From a checkpoint of a small transformer trained on Wikipedia.
Architecture: LayerNorm before each block, rotary positions, no biases in attention or MLP, untied embeddings.
Each number is 500 + 50 x the weight over its row's rms, rounded and kept within 0 to 999. Layers, rows and columns count from 0. Numbers have three digits each. The size before them is the row's rms in percent of the matrix's.

# layer 9 attention query, 256x256, rms 0.0509, rows 0-42,64-106,128-170,192-234, columns 64-127
097:443588493461621505558532470510478541469646536398477452562490515459589495509531505450468447493386513448463452455553530514550447513593518560543499483562439604472594474491538452425492502499494474
077:551573431448540439438527519504407591582517458448470508533544544541454414389421532534525491477450529539484473431507545463439455597505521521526566447474497554461553474431547471456486540445542454
101:484490411541591504571443531490535500428616547459525499602487620397595414531566561460524432439453518507436502504578514495542463539535510508515386497540458584495551549514517448475584517511524442
081:519537509450462453483604477493433536579422453453478467426556505515363475454426472479530549546375557533476493502463554391465452586457489547475488447438500459516495495448590534507390421551533503
100:539542535458416523425541518520485521526399457456463514422494469595379640442419458547488545499481496454516510479505462506437511487509444493502580479461566403517466448483520532481492486550469654
084:430391521575579548584371577498553542500564551554523515481498580438620458536593489547434529500542471499559529575563457547493502492460452384520495469557492437554542462541408559516559485513540570
093:565522439473376488448595468533468491519370429452497479498522402562413560416428483448557496469512501472425506466480461530522470529490486581546582560492488449530505505503510453554417483536434542
097:604561494461447463453570519504494503531390496445436473489516506508412588499542491432469486527447599496439359521494542542559420525513526580459534483414480530485511527536544487564425541536469451
096:514459452562544518507522585573502504473513545489497388501475552471567464538507543497453432444515506589504467533509506464537490471442522547466459483474493575529505525455474483459576454554519497
126:448422554509563556474363515483467520537551530565554487467519560549537499518436399523480563543508467540534520458485483494467577497515417474485486506492559441524513463473500511500590511580564528
077:496444596506460483490482426427528499601390517563502420377517488528482538428516443531513558565461461462514504493445560497538506573510498451547539464527517518439478525614512564566422456492494534
118:548461485587497536502451538494511455421565551540490526496446549523595560411501515497452449566430485515477554496591433514406571442464487429498561474582539507503521486466478506561573542537522479
082:481510563406550611498485481461499520526547411467500470506435492542580448512438450523583551463538446566486424472572403441518545549601384544467467466473529481461544541404502459387522485532464520
132:376395588516518608511410555533552490524490501560485475381435536539558537485471457446473579501450452517480496530505458545484585469461470424474511514465508509468476414521441555489568502574590523
113:550539485595539455465495397559489499442466559533454553476455538460501500498522598553489440481435512452581431567481545507441489453466633436584402517467477551495499548512481563537568549441491423
108:561508463521522460485542476545531518526435562537550549495584467451422537447598564512494484524429556414538438525459559549515479520418522490582518552386516523489507503579469465414438517444490529
115:473543495527520503542467393575486489502556494538481488512443484466535487546433563546517544368524450608563477548460446550420602519453474472493425518449451498576551438525457551368584467483506457
091:504492521579530393533507496586539552578569574494514590471488544443537572466624535571428522555430515467503481569475515504519496515411530482567517485417467612474549518492487491457437508522525489
106:527455447496463572510495577495420495455535537466561498529493501581509544442452448538562480519460557530547535447459474427463497496585440550473512395575575430531488593447532444582536508413523457
114:455496540484436475544452513552536558541518503395530478384499434465534447533491438587617496467464511488527510505481549427540438523550433496423475539448526445458572437511584516511563464516518544
105:464506476486478506489548536664508559443579455414616621399504449455435484535550539465580509531439563475564506496505497465547506474435537507530556533453563486520498512604477465516462478442448473
124:599441414507545488459558462555452469442473575483463578543541479564501514501549497511458473523431593471547511555445492432499502418475560569553462535521508551510506537511512470469434562438494415
108:545579538501506393546636489474434541504471536473456509514519417404497522492448458464533445459521537541562498478564511495490475494490454566566531564452511472492495527502536459557396578517480478
125:609479472471491513477561471577504469425429527535481486621533495521529481474412540453530438484556561542575478482520476436485536465530549528581508454508526470501516601459445442539471607434507486
119:474456529439406510509472567567510576561463483539445432456458534487510430584551430414462549460453454524480438474450577576484478441526518492341542496512564484519435426458568546421416504542577573
138:401493509464486500465567454459521375553538464542592517531507440552571550409361550571614538481581502520543516447491406485454546574550409421531484463518559475451490487442462516549509430498410527
116:503520500438585466526581474493507486509410480479623510543512470443492531491478537486562499514619574573493480403420413584460549495544502500423574529392543542508580500525416447513501547504468433
120:497506444529497572502448577439500539443530551589488469475503498499541459529517477472408482499465463454414540463578526484456459491481438444496466492580537448495443530463552572555550475553553556
111:427528424459507461499579421532428449507512441496518566515554443442515512483407562466542508416551504525497513421484486553480504545537468495510431554459573523537493496501461533391413482539489537
110:469523602539477471536498541425432479491524485458447452403455425580509610545540372507569548481406468552512488484527447539493515525550493573426603479484487433481511526474501518536440470576482486
111:480563492508475409486594543553471542490466494486522594515445509447510554505548523566552483507506523501547516475374550504460541520545600534559510550493572492553466538368486457468483520449500482
119:497455619543540512555411483434402519485431499521435469477478523498520443521436472475480531486471412453421466460610479508566500533534422493453542449488436504468542497497550509554411531572505471
105:380482543598532490606429576472554406524519510470507457560465559450630462532557514499520472515513498494482481591557495516575496452538476526509450615565489529486442516397496527549492547486468515
097:473538497523570473530474555469546521559598567444514514579477555489575454574522565459478471437426505468491549519537490521626522560553536486562463536516467568508536562385477513419539504493499470
085:383486528561593543538429565477603530518523602570497497479441541465671483511510504447482494495446463485497514569514448612544542421544481436562429592570528531461419507456436507578482544534534512
079:505495494502465488501517453500427450478536497418465467658479524532470440518556505468580429373524441482467473474481555440605457532513511596454496553534496551465554514402564446417534507445488504
087:572563440457525460422603460501419435485610446453563524584517533444401477486525562500581439466566543465482539516542525427481429548411529455521450491509449546471518544484499489415565468519466470
085:502481557529490519486430565536588502567444515516372553437500445531473550525433431556452528556458470515474501571453459550477593464464486448498557449553463462531544446552414452519497508559447559
094:498602387477559485488515464482435432425595463480602545619479495440523475534498543441583458444571559482480540526469489520509419503517614533470420608500471574531513497469553509447568477415474384
091:577590441468430458486506476463419497475564477492635528595445493478446439522490549505580481477487543475453501499502506481528384520534518596398456596549528440501545490487612512490490515490489481
105:452464580423491500499445588503527616601406590541477491367572561495542546520524404528368578509445453494525502433453557538531534432465467492473556493398527491506457482622466536512490544619582554
112:499419565542565476483488470506515469477438552522467525498542500530450547402476469500475477525509500562522521471528443458461724431406451409542612450510494495507432557534391538536444441548516500
112:583493441537516471482513443496419452418572407436473528611427520492469526506534639532524382555514577436498477555538529502571474542535557525442441515589463547508523595463517482563460492437377384
066:458514464451488554488614534483471462535503562556521481488580494517562574544432516473514458567490452461539515478605552522541466482580657517486484410448486519463543474425517577518596534525506551
080:455482436491473560445585489461487557536517517566536533451515535630443591495417491516538443434509467529483492548500513444448548441612612558545490450476463488479580454520529472460500507489545488
059:533438513503559539511541572506454563441450529505501518528582473459563517542511554475429512550519486345435518457559502475516422567573537526408522489455500457553630458445487507540549494377476609
075:491508531428445416401480415515548503550528496506547555480488494524511633536503519432471467456513555543461459511413551537525462463502556573439495464466469551473563454510505417417420438596523530
063:460541509460456427470457411505500539530537519551500619479449484587528635422471439503520451476538515541462480511434526515503490383423477468515462511556496551467438468471475505403454529624453467
074:474416523523515630520469627467508506443527558526454482578478453530570456420479468468525534564540469498565550450555515485441486487514469429517568453543496432488422481440460506557598545483536514
078:508513572541423451447495449523534544511442499490466544467513496511421630438462581486589445458504467446439470565439494565545469443433463549600510588483467539499497536550568429486437439575459518
107:628513541511495397438529495511552540563418475401558534511528460462383501524507511461454459421465536503430486528456562551557390468427588507467507570434450560461513555579558485477501533540481519
096:503440429528511554452470594522531434513519485507589431508549480489566410475457521495512475538543500575518536488541518419454560555534516464512525442512508467528545503464457546434613544499505535
114:445430504437413542580437563434451438433540486543471462497462562584550502477475483533543556530558435563537493427523478506416579502518444523545492480578563414549483411450429514530495504399564507
115:523502558531534405452557447506519479487492546491453560563549537509431512507466515496471430484512555446471539546430523571579426428381521494554459583494411653436528533543524503525463430572447385
099:521424424557468544599415503490549513492441611556453466567435541551628461526550458500467424514532452526528490529583462490458507494488567429521489500548504470473458408447502482557548554518542478
113:464478457438481631527518470472429482486559436467535477466456537528553443482475486493561562518527460589504467437561422434480568556575434515489518394570611417487477525369446521501574426451554531
095:425378474472540589529455414659427477528472469546501491574431444466527520477522559469513568448499499573543436523556397460463628533487496467538506458450530491532514475455493480459520568547554455
100:528500457586567486484524418471508534444541558507496573454488502431584503490496504519406490529522510512504553509559467478512567550538511400576447502542524525474478540479510495519542446515614454
093:584505572568604395467511473484563548519498546535452553398610513467470415472603471537435474507377590395465464567450585606495549465385536480491493563477436560445446527601486492489498492563454509
150:402448410427504612520438468512495431469558429518538400494440511557535496485395551500524600505521484528563510493491442493488552606631449478486419455511503489595496421533445464427538475495551509
101:529487537601513366520506508559574580521456568522509612502512476490581470498549556559478500511513600469536573482605454464457530424430516478546519504445538519491557626471489514610447492521558471
090:543494514490459534460453550521444503430520509461583504586478514499495472465515522559553490530509537540565467432603491416423449435514416536516563409471553408480524514440532513583451571398494444
098:429521492502430525488458494594526528514452526458565396498446472447496568464449455525580508500520502574462481448519514450441392522610526459419479518478561405503516501487540439544496584504538556
096:497539558505466508431535568555523552502511523485605500365507439398475512578523463514565552517449513571497495430557583530534500455527396442496581563419543417474462545510515480530364538470454560
094:556565562488499466472582615489577431421481524451514528529523520549528564540548528482425468534444579427490475537443550476503456477450444501503525534475438631487541553540506439468433490496426425
096:480575494468490476446466520483564495530510520573462483447537492526481520485490504428510438538498451480505455459380578561504426570471542527432531615565439572519478430488573579498556469574498490
087:545505479491419533419399620386464446480492461569435403473559548578470527576464486511467503515429488399454464445388614482581555472515465494429495474527384477531497492630534421528479488476482548
094:455470513550515426517506438575519492557484461568495522556493501473487523498465485421516460398387518494535434485502475499504409463432484501481498462519434600571439533476484523407479565607506556
095:517484526528482459546572460521492428483444464527528541520431438456580483392477556508515479475545581575490514460480450555416516483431485467569511463461537489511484553433492522440580512456434460
094:488497535540646603613533496464516470538509424466518515515421464491475470451527499461536587551449539503458494433514425509471411501527504590473606509454558408471492466475461506484524452521497449
089:546529480527484475418472524515486519461524627545504443564496481474529475565519520538429434473563487471486487556486640438500447538482431453524536467539463502492547498477561521431487496430498511
096:457492511534474485469520543548502504527538485520529497535513477528429429531430519474583471474589539440575523555391601509473417542441422428509539576467449592530481454491517576348484473563468525
081:453479568498469480481485510542514483519523517520496469427421374470516569525517518491552496505452514556529511507475368491483535549574543478467543451462531422522449464400491513556483538515527479
090:519597521474466521528479558508478484465584444557565607611495475528519451476443484529557516519521502482514624541526533384553518535508474523470597503539585527507577505437573603528473499497523472
091:459449534519574440563509390491479511527551535428460491507558470534434471511456469453502472476418439493496496518468518484519451556526508534486478562513484557501463485510501493412545478582522390
060:524427539549514494536495576510484497518474482579467390523513412487546409536502578554460504509516416502531510514499522507497416543462470484461476459393467466508510498452498565531548504484509528
063:453514439480460517477517516496517501402468544494493447546529406435570400540446518546535513532461493427447464503543448508510500500495544515470508437534503441546504449427540511576567545476519528
061:529458494601484495606520544491476540439396456548412501554485500424422395533538508546471538474445463474476512520573579557600486477514383414487527477494514475508397548492534523487552493420488501
070:512436509486419516566644546527458581434517530466458476489534483432486479518462476480566479600418487428501477536522531494532560531521503555438520530540534450444503496408555465508485431471584556
058:531483532568515524421565470571532467521553438419589501538575436525497530474413488488553471549494508422476537587400422484469496547544517569597549513543470521484612454463535488563579510426454512
078:517478454510530518509402539556460452551547457506555574489483585526511583414548452535516512528529515548530506517465455555471580552485517408541482485561514553529426470451485552390531552521448476
068:508565590581537564513560536487598491462537511444531570562521475483477424505447468430465590419435482437446520482471478484561442564531443504458572634430459452497599511539512518662503424469525470
090:520527530481434431517495510459558517468538566449474492539498498504512425608526546478556465551461488450396491584470535450587399491502470576490459595520547481444510443483543443541531475449563558
085:483516449445582490502449445545474581548439556542495478443608502514461498511533475469441510547538475503498498524408614529497518460418554489580482548448523585495459532590533434400560551529526464
104:516451462484538573472392419561450492504418491509471517503536526547504523468581480554446504513503561562495462570552513468416588420493474527520535487522503574495411547456405500448460518565525432
092:595526546551483474535575493452493503406469514508424467499500514519496527530478476518465420494508527449497535457525569486568471491479473593458494464551449441452551559529545452593509398414489511
109:468527441547522491500468482513548530426464582544436479557511596510537579530472578569522472403494573546403518512477543531551411527459618535539541517468439546455583488396492464469494464481527431
100:411522452545492421586464498563546511555527522513450564571530480528458596545506501545507441433531511500434530499525567539537495516442557548500570516524501496415563527457468464524491447590481501
116:526423435557572423495464481448574502465521539476541532498540586438557468533496564548533465416486570488470580548495564475540437507505528512517500508524451507514572482412541466459568435439540494
105:437490500493570445488397466539456425583539480497472494548511422483504486518516412466536502447525496466488548585529525522489526571433505421446492483532458485417556520459467552600447529616537492
109:563590554447400520480475565576384500543479514483455526521509465518419570516543505565486499451463500453471418527505529569558524517522517467385548494416533492479482575452528550531389520609497497
114:465391511450491595510502527445563505466569535503587468407480543526606492463499519437530569504502486522497572474503434471504496502545455454557493476497544480519529407538462566521540450475566566
129:508548442558513453457564407591444538521459466502414519519557451494461557446519558485485447528501544455475469493450564560478464469457570479556513531465461527465487480490503471541462480545420529
088:592423563364522504516443524422517434493395433559459492535480470496439462512534455513470564539599511522441527536563526453519629583506417450500497429495528490543505557527488540614457538484514505
118:398448436458486531520414490453516460447536519512582465541502537547578413505454481464565516535561514578498609519467509397470531544504485479564420455558520493547543433483502524482558502504557456
082:503457479418381567584520553547478505464468477503532433464503612545525519523476515557551529449402440460545488416435463467495482493544469568491485568504563394531472481466520423416488509397475504
105:501515530611499451428493426574534453546570484515489532502471499435442552518531542511452510487369510464535450585474532584559499489396526507547504515483504600444482495574498546425485493577482471
100:459597418616464527458497506505501516517511517499456470492504434563491561549553499457405471459440499481451501493543541511555424535492545397566551516465492478453522525458571438492557448653602521
090:526558552457408527527542423508465551490551507481497453449535480529485445556511435563551497416476479540477453488567592560514495502509429601419497507559533455555527474471471488445587452508578512
128:399432473364508635583470476494492450515515433567497408538439515566524480507449440454553577501581468555568537480514470407483591629604474502494432404547475450565552482447482484507496472508533535
098:532567472440576497588499370513457579541570541441443504588457532443519439500448482524585480497557562511591386567504497505503555549518526532561443505486508508484490556480429468510491484522529488
076:515563489528514471471575502492456509500501523553512562486528497427471518462496587560485455556405518482547479520498518499558464434523568449584455524475493509507451445538520417452534572475514531
134:457474418396519615567446488526478446459556435567512438554450530554530464496404489476553581543576469533603489416467457474469585618592429510466431431529504472556527459514430506487464482465531521
089:532495490517519430545536465542584511527530496349454499456554446425457466552479496554434462526514465437536433493576448463505448517494578384533505579463503519454478532603479504572405528556566545
067:480624465539532544496503449576484518470560555505550504536501499388448416525417552455513487527529423541490439481518638489442429503480531478476491580516401439533490412525521463466552508409523548
085:582527578463445510495558549495552561524408556480502479504508497522508556544534528531480503441528487498429581549497497446471446479504495553464532481492554469456551554487628448443577497521577570
079:533494443395526536495436572480474455478469459458545505496429505451477490468483509567565561540538456478484491551513482444516470428497439526483453513458533435553502576503497458523321565444444499
092:548525431515495482504572546519449453494470515464515497488481548378514471478479609519546483545571483516486486520417498505427458504436453467530504568406481472531471412466502512479485528366472439
084:553540534437448433386562522469538492412555474461510506546518464424575497461534565444483482433426542565523488448516467445517452520434529502547549476490533480519454426458527516512538495524533457
079:574514386477456485454522510436477470413404514522424500446622536440496523498497522470532521484485497532447542483471569534457508473458565517511502553437515504565477481512501483483499675305522493
089:409533500459509542563538395496443534504536447538478547512518531609525585520545532446445524539395507480567559488506476490533542565531526561454435467559556582597447483489622512472541517580560526
088:457603571500533435524580525460429488459551477450508506523414452520504572511459552475539502599503523497457497476534479506477482541532435464488548462513501390495575484502419452523523407415365496
100:499530538470482563486539563488573516589490529575502527403643467428496573507521486492433603574460487402529472462459380555534523550541446463518494474558524449536523442510586452532451545467499551
086:575475530523478531486557524525413589479522496603430435513436499460562517463575538473404517440539501564439546463523538539502397464478485514369484502595442489504512478460458532485531469543447452
086:477416428520408557488492531445539372441520449504500538496484537547464532462504619423536536485446534453498531533449477446484484504496377419402521501547551527509460459488430557445534476526524522
082:459429468483561572494413561419531496517487514559546498528388497587437474469518496409517512444543428529462564459613496505543438509529527622501548434497501388511523459406477471520465510551552432
088:512679505495468543520484539513427545554499507556519561465547523495468477453544505546525546532451521426584444493482493479545540473477532480462455506510538512509487488530500567410470522508479460
087:468516569508452534539514433554485508627496546526479505500534470520502502530470445557431524487375524572511517581532462451501529557568451622441440421550415527540474520509534481482569505569509437
104:480407487589517451492445467466545452457566543464539434402481487491589409575521484456503481590470468473522530590556482463487497480485483521539462584560456533510567442482521505523541449340513518
092:518574524567370428474557464443614609506489512500486474430494499520518498537481519486464467507421506578455519556528474511557474433498495615563441531454487479476562486484462495527526446491522537
104:424390480515532535551464458455558483515555456544517501463514528469587379510531459421482525584493502515578539537523478513511599490507422542553462504577491526526496468598516437420494447417512543
106:558520462530376426474498509540558571526418535554471557493528487632416564563546536546428435490446492498484478560503594485550538441460616632527448514456493475468461499502506412509582486536554522
120:530506442621468417428562489499501535479511531449515555528589519544515550448537593522524418459508529488444502529475544447510467428421596497550526529467460499486486495437558498493579435489454495
112:471461500410543564550471473547440470574528444541466505525543472543500494468474436445482582554558533547548508499455475459401552550548498473568558480484510471512521460515367497529464539500415484
120:571551445553463486443544487471556561479549526475558492486518509469549548497524560551516485460458533485468493503484528521536360426452521537470496546503497485523451499461611458457601522469525467
104:568549478549477409446490504495494571477473490407509511543528523482520507526527500510485393490450496506399563566511605531530452454437532546423519578533451543466490510521613526480606392517490529
152:427468555428526560514440471563485462553487463552423463521523500518504497509499436484458546536480520497556420491474565491504585562541499513549444452506495561541556538549460477518471571554439474
107:442509484519483572604491562544441409418517441559578521523506563600421466506450504461521542461506484565468538472635456430490567478585473443457522494528507511530425511489373457482502587472553526
126:588558531576523396444560502459504558513480535463462516446548508446492548525573527555464393528462526410448460540467543568540410442454537544492516580467496556448480510545603471504540470492429463
070:476501486470495509477523543511518495472458566526459548541530463534477536481469466530636477490450514506534467434557505502581520379551492434389507465570476496424501412448551544472575452507487533
078:549433538525471527444498410495504523515448514492450508453483475501538564438419513573533493466466469547469574559479541586485562393515498590493507417470512502428557495409510484534503523500507512
062:527477462603537523501438494489513509572427458463466544484460483425496509488437551586509519530472505453409522477495515484482368472506426529374452563540460494500485494507485519465571460530528605
068:463491593418529496536520421460500500382529520425510541446597548525477633492490500494455532461522546486536526477498532556455583467539487464525622383503498584489528504418448452547565517585560453
056:534477535422561474491460450485502521439581472485499499539480544556487569537528442446509532510531573538517579469538528510541634501489539432595582452426515492465559496550536441501495533488539357
065:486540462535479543513482525506544531528533409498503455476481455531480438532516568441525475475606389494434443496523465495491460590499471440507423580535520440479436522525442497440487406483504445
065:550460497402553453434564453481458594400540509392573556525453562504525530455456476503485509483494498485550466469520475535499609475445561495564586541382438527506482495507615502538504595495514416
076:524489522450526454570578434467525496457517442450491596467486510605449548497518490498439483546475523469505467494473468464514465424485600551461568470464518511539515496511523514545457527529431499
061:384548463559459509522460461530556441463539455557319417436511474434560442533532548594494497490546438585427416537498570521568541457565500478536413471533479370470456538493523506460587360556478549
080:418511472547472497476494502497487508475550490569476456526549510568541409585450469394612478517453515572502506517556492410458467573467437560561491502542556542574532448468484518497513480505572468
070:452437528443608502463576514519424515484433508467586568547447462501443544543447538449535528453531546535524572507526423486512428487460516505496523497458460646469501436537527473510389515407470420
091:495442510446519587466527479531520418465491579626477488542485457491579446443506455568523525567500436574506466547476570500473637501474569454612512470549537464489468503543550471486510502469514451
061:553654465522489512428564550485357532478408471480552450509536524432505483427553476464485500560530461572471573506496542451513459490561444567633494522515520436531572559419497534486526547444586559
086:483394473461517540562476446580458486434500437456443407535382469508493447476449564428485488409467464501449474462536482479551568504489563510513471518502477556558534501583442518434482580508574475
096:524539497563481540457418543536567550486457510472476520468453454479518533477544556471387539441526502451447475503455557537440465433451472486508432518456414392467487487499525512448540441551505585
088:488486475485542506430451504484566552535440545534573577512498508475504552426567555575431569532478516526599512442420511535500526507437477521464540492369457553453487519474514568480513486501460497
136:482473510487514547551434465612540428461542452498547437414464444465576496474399591429611557402508450515503485471501388582473563531511446460503451480502463498557526416500442544370561452394460548
084:551450551532448493468494530634519488568489480526571456440484469494418483478455486525560502410442451468525422528488520474443456471428535453614536528366524521481443513541602517456484516462475495
114:507486435443483592518498609499456483434531479455564418556442539600486500483509491457540470481464542548514574463532455427469525472587466473424539425549578528569457549529523450559435477515570463
113:457524468517476503468529462531518577578507494368548473403517464509520545487495528537531470440463486486511510483486481432465448508572520488430502492489542586491498468491574490543515442503528570
118:467575487508471467484608502551559509439592445422511513441502534553473589460502548391492366525440566521464522532536459474517512464491482508485523479489523621547468521554488435418477445534399488
105:612460535482509543518517505577452544436483649532447450525507484530529481614522439501502479440474547483488507540481530504471545470404504512569482536519449521510529570529535443530499481532516471
116:456570627434475423451628565463520537510508478512408481463472501445566454606470431515518495484534526506560472420532545494496527536517501523527488458589473382481520524483477473548547538483517530
126:552465464485557478493553468592469450423462558554508458636485458503502482567466556480555434500602613550531472471515536465456511517473579498531460523523466492446542556461435455523548508439447429
112:488504509458474483465455539543533550479439500485395437550466502540524470617557445466407451522542536551583501447421574462564467442530605504420504601549507568447510504546448487505465524548602485
126:508590468506473564526542525553509459497498506506541547550545431455520516454422524599551562546524514526540547546452373460476395589561449452566517487464541487552569449435502502540510460465508552
107:481502533496601425559473514446453491562526426446574532565433547449451421443514499476568551522514524565503533453509358541497547502491506547444530529391518523542493455468442499558416559476460444
098:618542395524490482451585463573485476400513561500502586554590463512496538361507568493436400538541552421471428473548561483480517473449503453584576466581459604488432541483499478434511527509391422
118:535595465382535449515549441580506487416517523452453541536523430503559544552501594521498406542599544470553512504438505542472505591480459501544468556481528619493541532498443502419518492525479557
125:547584590496454460499551567412533545437527512488484549442490522500532544514559459520461523546372455450491482501475373495561500441554425571505615449530525475546441567534583461476446564516490519
141:485563543393416499534470534529546493600506391509532550543460459502515515507510476515511470452536522562523508484385535504504540562520432517495539508488541448576524565444563525402526551540517519
107:496478532510522482517508560395383473444545446495493533569437582526534466417439597559513595550496460443477522467566434473553495569555423545565516430469424479494444510473459520567449496506421445
063:541522475561444552604545578503503565574367528423493547486428434476564526557526466516527511609506510377483437562489429421499433540443421490470468505537487477515486482504497591540548476460526504
065:486585442473551510543515622524443610522435538438461423528481490495470512542424471632560508548397497433532511526527490507494478477538423501395425582510435422490445402573517475466533435552497555
058:533600479523487545587599468500524593556358411515517498516494415442471436460475465530497474550520452483512486460523511479483478596460468485489463573516417471531510524484477488478552549520504481
070:512380496557463522465431468471470507440504600475382442436483548418567618517536525555493496489396408511493532563414540513510511417512420479466509532565511516458512547411459476493547475469457539
060:541393472537545512535426509508493514513466586502504446467592626457614591525577487542472518546514483516473451594465532557508441443557459515392505548578506460547614548426463443493484563546418571
063:494582475390447485598566440516587583532553399521531521535470472508500445586545556504554470441568547617524487481479462528486491558500597498515493508532450462527458451530549523497445519496428420
058:552440580564554528464429511464465464419467546513496432459465528474503452561524509448444526455570523470520535523507603559490587508554427517424449524441480501494488521422505401499605499510496539
067:529504502514551489510485484472485458527460550547574420527508600463475575464550411503486493487443590473539518474493566494428581427507457480478541531568510492475553507421580463585494515446530477
066:431566485491441486447583570539561586567518471453543599546509462534510490450527525544506472513515516469456539444476468498531485435435538579551577496385566586500477451620442564584499576446409454
072:488526513472496514528464463533523503472467522550510524521502447525495440480459454477514484452553390489463485459455476518496474515486526415516548515563379477517494518654417545487488481513508479
077:472436497540550491458405453438436448501434522506454434492520510480531486530472390478450472468502497510471526540484501558483543492578459539450523487529517424432582597365517443515468317538544536
# layer 9 attention key, 64x256, rms 0.0461, rows 0-41, columns 64-127
064:415456495443469513560427456461502469634619582482582511429521548506491415510528454541516472462490522465529549533498521513449468574482416460520438460583513470521533426453522577494493501542517514
062:498526542426548535511461469479461477567556491507559549462524588510532446551499492517511524563508493468558526477502424454526506588435482475471447496546532540515460448486542538471567514517569492
067:582529614566561478463463478506502516534522541521477489551483507462458576466480448477435436397482488443474478483476525560550375463496445450554572547484492576478545516468556434528527554480543403
068:461565465441480512511481505440474482564545503481573544450524510500533532494449458505516534549461456555523562471537356407523503535486472488421488483539542540579481474522491569400553537455514573
069:422511461418438521580524464475507466507588402497589512424563494422589422528471467487578582529481440549501490543552458467438578517529435502394514444441538516534459455478394531518494478420501523
068:560522484598558456517572532507433520482442505481455520483504438546439484569581516573514504613486543454513435488534512576517435513471497435566486447495513461472536580476525449524419574423445461
083:442464510452478564518414448495541429510621455645552467499499480490503497436460451498590506441640443486509401572505597493583506490493406542429541485580481494468556522406496512505529427523610514
081:469520537487505537529540535447527433462477491504610529385553466466559580414531507495547528553552447476452560490472517523466554435498434480627455444520544611478435424529544469411523410500548526
093:485457559465569513549477501445453528547548524533469532445515563494462529539567526480459535496468447542539582529524483457402605516448486480506512462553450466575509508569569499472423536489531433
111:503483478486496475489507528515517539520385578496506491515509462442521451512586463509492500575535503562544430438447451544491546553504528466455617523451464446478437517532449469617448551431494566
090:505516480556440472487540442593537433423481503454457493491551491515560549454528458578448490454566578453544469502449448451530462511491550509528500570436504521493537476421450513501577579534454409
099:553506506538503451522451535504531528518502524508501434438545514404542467492550582537465487345440485472490467604446510498551452534428465467500445521477446410514510600494525550549477465528552501
105:470495451470527512575560544508558535581484542550507526439528503487479356457603551516524604524508467478477570521600532491485549438487473465523587456447444441479480472513405515581403469485578527
082:476429458474497642488532530411448456434400494542456438402533493581491431520521516547499652530473436512511439447488463475492553494531451515462552444467496405505414493567405522508446505436580562
118:504460464469489510420530548459485440507464551561466541551482592596523499476548459471475492554567434488481565479483428386430495474580535508499478447554577485536519409429475515587476568480545485
127:472500553486512469426531423493523481462487480510476507562476521532497563489414457523482407487521555426495459540443536436489551509500494555541498521481433576515567483533570463570570455535415372
086:539441482404493605538456571447507444476517475552467515542494469513506462520541450435531577491432509513588515498445451479572516504516499448445519499568527464556533458449392522529428553551511527
153:551531527632551438402559417510528549541404576520417505518560515446504562509363545538467444492536551448453468483487492438517455467470536510561499515489448517386502567530574424557531484540503455
176:492468408441461545540445570536447468479490501494507436506427522490486426506514546482542532485508502534527553507564492501553524534526441430432472445558489483583521494487398483512370502480540536
130:553562462407489505510545509423446511515447421475536414505554538523536505552474447522503546574515436493589503449573496458480482502717460520389497447541619462565460467455472473507475452416609621
104:517532482515582434461564430530441565488413419390510405479578488457472556558459534469539426483434460505461488528532533500576488460585501468497441480550447612461503486521583379453469427455490503
103:484442480415529558429482480551454489445530475505466456487420516492478573508515611449434461483538532553518580489605428464568450538516510430519501467580465586582577489566496485518520492485500467
105:482503498495524493536557521533523474527529511543392441515508587464545481576506469515439531473514531444565524481575511438400595508527563514591442471546497486461514527547511556439501454495538530
108:531470522433471499498460566499640430474595537484466461499456526449468531496514527559437488459565536471502539566435563435529493551459521589551503523493440536465603513514482472549580406535479453
105:430510545491558397456452480518473494428425551499519488518551484481531477563566419528468472505546579437461455494429558570510463428437504464493583539568476467477506591491483461477472521510496452
127:562516435572347571529485591532579441556530508530509486464473503473535502497476518475531533442499506477413536428383479508523399530508534439539566571459491467513509421411476509483537529509602590
107:609537525484499508574546536468525426507478440511575470535619497412376393451442474441575526542409511499483479544458510554558530479435469552547522526409452508474480433590534453499452493490418443
101:545523421554557468533482455489514496372523584449559539504461494538448524468545543503522525550613530489504555465486447527495483425389608484390544485447481546510502527535494505497427427429476409
104:457494379529462536475432448585522465430518551472573497473487478412534604517439499436511465498515517417507464422378538619548470553535556466487564552569465551462495568506479558423424498548531473
109:565558541529501471501514523479502587512459503508519536469496508501580423623547502527508492473384492574539533526606459560565542509489476546491499500534480540502531366519515484470496623520514533
117:600476457458420521509511499593451570487579420461450502512512481467507467575512489482541460526513546581459530566515551530502505387514551538574552533445476501546484556437490486513457574491556530
103:391569494542484456538549482427453417536585516534542458444543492525585416494387557510544546583534495521603540481574492461430499629427565434531524482456511539481439436473531562396448494507438554
072:539524536576493455525507573490560525465492580487446546578495553418497556466468519470453466450406528541496529537534655503582403516528470460577534539493535483489549443456519357500422566499433435
068:522409588587446470569478464498577463576564579540487594481464611499509471469501492504493446395497460516455609589568630455517462596472468508563540499537547512473542482426592459521498541541565456
065:560527475578559432484503523524434568465477609407465486537479586480495601550586605550478453500474530501474433479482505514556413454527570509556477535472506537496569509570489465563438601488483449
075:481471563542482439587434464451592434561540384591506495486497459463536465455439411461588515435553485472435588564464559564533499501527496472512485548431474518537510539475508436516557454501485478
069:519531559522559403524421500552548471478520566464446448581426520514418460538471520515502424410521523530392499549532564631588429489479421570490529548522472616486530572443539477457533507474547446
079:453449475459508559468486501468483508499509507558574471455493488522579450515538514531524569553523509481578502461512479477476515583514515509417457436535534437514461500516486628508399481530549565
075:534505529576588436468468397546574581477512570513484512563487473515475548427473561450469409401442553504411467563440491503550390418423569450534453594511447553484575487527524461513521513550515421
081:542523554523484440488485481514483460469459497502475472504466531560534510483454484476433484403485477483507415516510609549508511415476478574556512471496457547441528505450546421483553471577499392
092:548473458392361558521496554478410476506546410516550515435539504546605487493515456485515602563538430488527532435527521442394529520548515542484576469486645411552417464438432524459448490498583573
079:488522491514499529544424503502461522501457529439517451469477528449486496458653555479550535485470488529484461495527483512503542573547502476425470533491430442538484509520438597560489502516461521